From a checkpoint of a small transformer trained on Wikipedia.
Size: width 384, 3 heads of 128, MLP 1536 ReLU, vocabulary 15576, 24.1M parameters.
Training: a variant of SOAP for these matrices, 5093 steps.
Each number is 128 + 32 x the weight over its row's rms, rounded and kept within 0 to 255. Layers, rows and columns count from 0. Numbers have three digits each. The size before them is the row's rms in percent of the matrix's.

# k: layer 4 attention key, 384x384, rms 0.114, rows 72-127, columns 96-143
# q: layer 4 attention query, 384x384, rms 0.119, rows 73-127, columns 96-143
# v: layer 4 attention value, 384x384, rms 0.122, rows 0-4, columns 96-143
# o: layer 4 attention output (transposed), 384x384, rms 0.103, rows 0-3, columns 96-143
k72 092:164089143142177100179143147155052103112110101076125112129068069145166112155145156136093122174157137126135075087085112131136110165166108116127127
q73 109:138128144162121179139148161126105142120155102110128113113093097136149114126136116136185194103116170132161145064124154081149098150072123139172147
k73 101:115097083131102095151099142165144124104135177080145157102109152083160146136117112123129146118082116094138143150147128113107134118120053163159136
q74 110:093082129152121147171099165142087129120097100115087165158142114020085108134119092086111190097110114151196108082133142121088134105105073155122138
k74 100:139137178155168170150113146122180140143144170080102119122209086161095111155156201150182177170108152128212134156123121124125165136137098162079116
q75 095:132133171133092097098129155136145094085120181118174151152111151160182162143033135113104101157136112099077188106105116129122125122100111139175170
k75 094:172097163175104095150176071087167126108162061084152153159121107171111088147131091065070089125151145183106070168128110133112083065125135119165131
q76 098:166142131126146124105085121184135046153110128113139159124127154192109148148147124158180125074140144174120146114116088112133121117087146115137063
k76 092:057119119117086170157179106092112060124138110105181147133126117096118145110100149139154132133181134096157129149139132132085138118136119147157098
q77 106:138144113124101108165158081138150152117119155143140166102091203194158138130118131151111083139172085114106139084103188078140094181162130124130173
k77 101:128178174116125091199220165123091117124130127076055192177137148169068079085116149227163163152087140108137145048124105127110096151218160153108130
q78 104:093235154091193173154147167125055138084154160104120112097101148164117100134072119093100139076151124124129203121119109064073121079119120162081165
k78 095:117095062072122094133111101175099093060119152052098096134139116148163125096094125103120092163113106081080169176145081115091187115125103135064168
q79 096:113109098136134138129102140075119158114146157100078150108149120093091195107051148119104116152106199122091127187173140139151139159099113139140089
k79 097:115154137083127186088144127144147146155127111127170161109139155146061201180164091151090110194115091122152154182108119145160127135099176108068109
q80 106:134144089138084168118128066197156106151140149135120111127097131119183118133069069121079106167070107076151164099088125135193184158155107110096149
k80 102:157141160051154195065151146118134154100107158063067089151146122170151177086095172128123169106147159109126106103110094173174089101089096060117073
q81 108:134166081132066120083094153103102063116099205067160133123145180172140129122086108140112155160095072137116158113110055148155119183125173136180141
k81 098:072130130156195179101164116096132082138093191131075157111116183089118153108128089159061149107139134143094140127136072120105121160138124115125181
q82 104:139131043134123110098131141079129175089167138155160130138151138117097143156143155147175099101104059075090073153100113178094127122215141133060146
k82 099:076096147172127107091132132099126135095179127129136180141108128101103101142100123163141083129157146179136137069087138111132126160124160132126153
q83 105:177111123180122178136115129133202120082146130150100141173139150107159172142233132040057100078125073040063102109098164112142134101191085177118186
k83 095:121121186097194132170125031133147146123106155139149169188149132140115124135133124152148114108100183143126115143101100119166102116132163105120115
q84 100:091108114063174178209112147108140115123156149146148146063140193090157141079177161120182131128201103108148167109137074118038104094165144138047094
k84 094:210065140165167100100088170145180128171122160105073226147199117166119168101168089117124105145101134091135150081137079185107128155169188099100081
q85 104:153102208136117190132081104118141153097115076079126175114088111090119102170075124098161082151191176118126110185080095085171132123115145108112112
k85 096:070110135169145090192105162127154101138155064223101133164126091115119094139077121107144136124135082136183121124125118175099097085182117157149084
q86 097:180122148122174195167133133151149135001168130130127083115104111107128112140174162090187058138088124118123131138099128094148110115179105120185084
k86 095:069171163173148137099115134133157133119131125179139149119152107130162104124138149138123069132101142123159102161087158117042097115130134122148148
q87 099:122151172125136111078171098187098123140146092158117160162117160115164178087149149124151104089137087056133068079134155146109172106066062096128128
k87 101:137089148093135165137189090180143128180141146156074131131158138104184129051091141121065136128108123178135139051156150137137102186116093093171120
q88 100:162111167121148163159127168119149144088092144101179160084135117125077108135078189099103054153134156126107150189160136069218154134146053163162088
k88 093:171053136097085116172117145154125103125106113145158090123156059106115161145132113104072149133109121106175119131114137095131105173176133129158114
q89 098:102091065138089105183158131064078154143237082080118150124102135094126126092118141162145131147053112164042167186137129116124091146133120151112110
k89 095:186087129156097113180147100074145121152138050165120197121119138115140142142185150147107159156136137155127169129131222067059132059095088147085141
q90 103:197174127068116157078159117147115116090086141167093151119139141098078135055136132167103156128101099149195161100127139105138134047154126189093150
k90 098:112109093177121119081135136131113159180089104145114063219133126119049112188114179099166094106166130125117102096098125156149149098188124174061138
q91 096:144171174099120147168145099165096131101171125116166120111150132125173136065227098165122150186098187124050081133118168083115125136102140100146159
k91 095:117057168086192155131114078099132119105099141121182099130127125171163151085156148143085098029108123172113105110118191133124089139113108154141097
q92 097:009174129163156086139109148181143085158132129167130107118159123110117152193146184119127141136134132091102068142118111139143120130090125070142151
k92 093:069145125109118138126132135114095087154132121093183118122102138102097187125150105150133169154128152106151112120125120119127222092146132113126074
q93 096:159115050088171094117186160093110120108135160128121083117171141076143166136027125160132147128140112132184219166152185108147092095132123111147091
k93 091:122091132099125142124176105131134114111093039114097180156080092175126101117138094175097123173132144082101120127083157140175131158090094107064143
q94 098:116098124143093099116159175118086148145159066138113143102165056124121150158126126133064102128156155153111216148124096056163119110115128147158120
k94 099:091203124110155162053131117120184109142116115116131163160142178119117142125092100139165084130127096147167094067133200160162121093140157147122138
q95 094:105116134142148093162136151121117098118079105101089076107087133138084183132154128148108128121125110114114181120118121138165158142072088117109138
k95 093:156082168175163149165098093083097106130120156118068121134082168131122102138161146093134127160102083172155136062102128137180122126129080053169151
q96 094:088063151105153137178119127084087173154086118132108103211148089161136128157142052116152099128121105092147165077137119139086123120138117202100122
k96 090:135106154174084157141101158153135081146154127101194140148143109135126195147176138090115167130111209082102147122142134125106091102128165192097113
q97 099:204064111083139144133191123194191141136108078142149084168162091168133072080194063087089157155131111128093091099140174105152070110108120125193080
k97 098:114127118092135088151164089177102123134157155187127124125127099174132184113199140146127151100152161114093159119163129126161159148105148144179163
q98 110:091156122093181156121122154177087094174126121158090141114056116154085041166149128174132094151111137177137161170094066119198159134084129119128117
k98 094:153118165149111099126122138161155127130121144084155094129166163146073153185069129144095130132216125126147133151124097086140082143170165128116117
q99 099:158131121160115117145114135167158141085126074175108104168172132127167165094118168093141177156145176092085174132053068186174107177156171159146131
k99 095:197147114193116178116135133084106115093099128080071138155124169134150125132172126151129157090150113121141108140115145128109086135131104116193110
q100 105:139129169121159131115142162162130123135096175200137180148192105142157132136201139138125133134061188087186079157136116136124139108082099139153105
k100 096:069141176113071146174108150110108143141142158125124181091190158163139099126127141122150177166125198134172131113121071113138096146124110171112156
q101 108:138147075103123090108073042138125125154093115143131126122131111134149149116088127120175035088045148086103148122102151147154095170085119147097075
k101 096:127160094128150139105113119156097125166123118153114139126143153104136136150070117143066157200062117131087123105137147167117128165153101134149141
q102 103:146101129170101093134150077106116149191094125138113153114152125171153140130036141090151167184158118129124232163123101122127079130067157121114124
k102 100:173072111114123099173130151090138121102095090061105118162144205110085170118134081111117173118113149134106133109156178080164202142098113102141167
q103 100:138132124094122116130114162161096128170132144116102138103169084144124055132136083130137119156152124060106189160123146177163135109115115107118134
k103 102:162073171097127146126106120140098129127143166135084144127170136151132092106135111124141156145161117085081106114176146132106102150157158134084072
q104 099:085075138130139120147192104133143100122155124155106141098135105126164062152147147176125139124180150123102123108123104086133097119115125170170140
k104 091:157144101146106123123125114108155127111073149158183137090225149093106107126113084190136113145185113162124179071104124189155105106147136138167135
q105 099:116141172081129149125169086153137087089071161181086120108174125122110062145145135144054123102156108122159152150137156109114153124120135152118136
k105 098:104082180111123146113113138157125157139124117114154126091185134079124113145178144156165072136152120100121119127113078155100141144129085130138144
q106 102:105149109116118083131101121148133165157114101135113171084089158084097102124081116142119145123157120131082178041132173066161101146149128110089157
k106 100:138114134087115084132128131132168182112096102102165144126147105120085101091168128143149062127143085081097159176141145104166141124103155167130129
q107 104:148163112119138171125130116129111106122155065139174152099187129103053093185115198112137130123171186105121045111080139146113093058091149070126082
k107 099:120173122101092130128113139103127108118125127129098125111105144155139100199144168130074097125125094076102150138114159109232171080139160155120146
q108 098:149162103106064119084089147200160129089121137136171166126146173151132089128152079174099071126138172139152100147118120110109136134181114150103149
k108 093:171146096114166191119130098122094172130141156098119119105101086130171084094172121102187133150110168130110129145169121156155159114177173185121157
q109 102:124160138128185120161142140142079113166121085130080197160106129121122127115092109128149149110142150082173197167132143152124065147173145083121108
k109 098:072069098166101131139140089140124087156143136049087136105156089137111143145121193105104111079142210114143104089149121117117109111145143184118118
q110 092:175141087114057170093158161135150185119139135109125149121101144130083128133174116119173088104174170133108119170144148184048103078195097099144107
k110 092:137167065154130129105155088159145175149165119134144144167131098156132106081118129094142024192134107113180113110104198112168098092151187118196125
q111 100:095071175143111090126103115116108100145199091229102085076165061133127131109182141081105144162122166104151108147105145130128167178133087161062155
k111 095:088134087124158071153118154069118170062129116103069152168160142169060067084166182186151140135182193118185150178116184105142103160079110159121105
q112 102:138102125136179080159202143145167118120161167120133097112162112097140117112131078196134113087185118122187182080124130069125193155135142121125167
k112 098:175144166073152088129196107077138179177145169118113184147144188054188125142136106129060159131214060148132135119151102110114138100098147069132119
q113 102:105140071170128135139163115103118088106112120118144087143139064178100136076075171091122112118108139144111080157158102172122138143125112125142166
k113 096:109074101176157146164131137107137121136125076150122095099124117111128114095122114153131208168172116130163147176091130108108103131181107131141175
q114 100:119101135048094185125140119177115134109103088173176084131089126091158129109099118175106095110115115140080201080128099132102118135134139113111115
k114 094:165163163116136104078130184071157103142153128127149151157144168170139152148151139131189141067112173140140129123172157086164173083127162176218143
q115 102:113106120120101126102125127115117157146162131172121111125106071107140186099147109092104105039129101131132065137169116136158195149065167110077112
k115 093:155132129175086130123124121187103106121118131091175154133109160153110161120166131050104118143130137089121130099128102098097153139146132109115135
q116 100:157110112155161140063125175184176127122095066084105080091205180084143110051143139185165113138087076128155135146102119111099121164142103130042165
k116 095:152042106090102107135133120115082157115100143136091119121140141144070172116084155167141150121136145139160140178148122124159188150132154180181145
q117 101:111140142126108106120129077117104080073107118066179058129110172092170168117114083139100166169116130114188140129136103120116171146125128144146121
k117 097:080077117178125158134142116085118104190168157123100131140102142132145202113099098140106201160138121130110148073109061145141114115131147162150163
q118 102:108145099054151183090146093076152115126132122125141153112129129129139194105106098154162076114102125102130157147104130136191123147133085206081145
k118 099:094108115180109156151141155179156168066194117140103110122062088151121137127117137148083126138117093101163159115123143185145152098095124113081122
q119 099:043121102155107087104082106149090136151054150134166130159113074142106113163154102107128089210132094080148204129107119125064187064122073113089115
k119 096:125151135083106120202091134098149134131090117160133075120135167145102124138138203138198125132182115171130154121154154163136136161133112157131119
q120 106:171122145160132078150100124183122123164111112145074139132113186111173146113108151113113120122117147126123082106079085123144174157181147077194171
k120 102:138066125109143134132095105146169107122154128140135066097157156102068083058133139144111059062112177190131110125129131068155162170163125078120152
q121 100:056139147097107154200129083106155119165107094141140142111151126125139131106132148096114094156160108086107112136076121098122115097138098094222128
k121 096:127158044166114150124162121129111143062125127086132078106110107130163092070125122118115093084083148122164161117166152084086113106110123174103149
q122 098:087164159141133142088129110165205082124135167116137159143067194090197103113155116160122216162147147108199120133145161172186120127197126137080150
k122 095:148112161124130157166091100095113127123088128104097138103187146163127162123096100139150064049164146126171116115133144105145142097162101098139169
q123 097:107136060189131092141147123106115127128145147111127123103159147133107080100092109109099147088136157149146122144128152110138086158176124150127183
k123 096:189167125075154151079087083160166107108097063091143162146089107137138135095162110101159076104145143112174101133141141113107084104126134145118075
q124 099:142101099127117134167178158216161073061106174101135119143076160085100109134178076084129192125094173129137108113134138096127124172122113108046144
k124 094:177078115061083098058142169111085142170144124091109126110110155123168118132134172133134110160100117108105141124132114063134085156160096154155084
q125 112:127131184118123117166107114176150085108066109133125154136108166156142112121117107176116121143183120102160110083078148134095126125131155126073146
k125 097:135159199112152142117099066128179081122154071139169113061182140099120103079108144141136144094124103158133140064129062120172157106123109144180139
q126 092:133186098077138136103127079149099102103100113112094051127141121145090158144182123156113099098092087179203121146094103179106140172128143150170112
k126 090:133129128199197118107110156106096150151115153161115133101132182148131102062158163159132106100186125122139099100109084175117125124114097092086130
q127 100:127136145154095112145101178141153148184127174197161120108058126163090129163133085212129144164161114105135180186097082130105183075128159095139153
k127 092:164126137107129171154144124109137141170171200189187141184144133127152139179118111143155119102146202072144180070135138089119129103066198159075132
v0 106:070134143148145082144134114040115111142101135125139090096169113119093149101116158129097176092104174161147170139115138091134141183126189165127121
o0 102:099132177082090192095146146094095108095162106161157113175122107171130150200105123138178167118153172121118164086128126038122167095152130148144117
v1 107:105167175150084140066089097107086086146130129058126182138136127145123149108113147111111115102138077105181168093131125108130091140115143115119140
o1 107:127123144147068092170154177154161118140136194152171148147167076171119144117135144119122180096098124172160149130103123131147157126156109166120156
v2 091:132134121116095102134114075170129100135096146162148138123121161166072114200082140103124101111158154175093146127084138129135159127110164157171058
o2 093:146070156114113148138094103096132092140209124112074159128092132121167116167118115131126152073148051120135148069153114152145112094090140147143108
v3 111:173138095106178137127123146132138176123163113176130107116111138119108122141066153170090134136066120125140139122162134146163155100096125124135151
o3 100:103100198150121114124118073122155127108113129113162132160100146127184151124114115198116148096110153158093177119113126150114123167128095151139175
v4 102:112150115134076139117108160138129124124118154146127137137133141145112140151083119174114085193131204138145134145070120074108118144119100122150141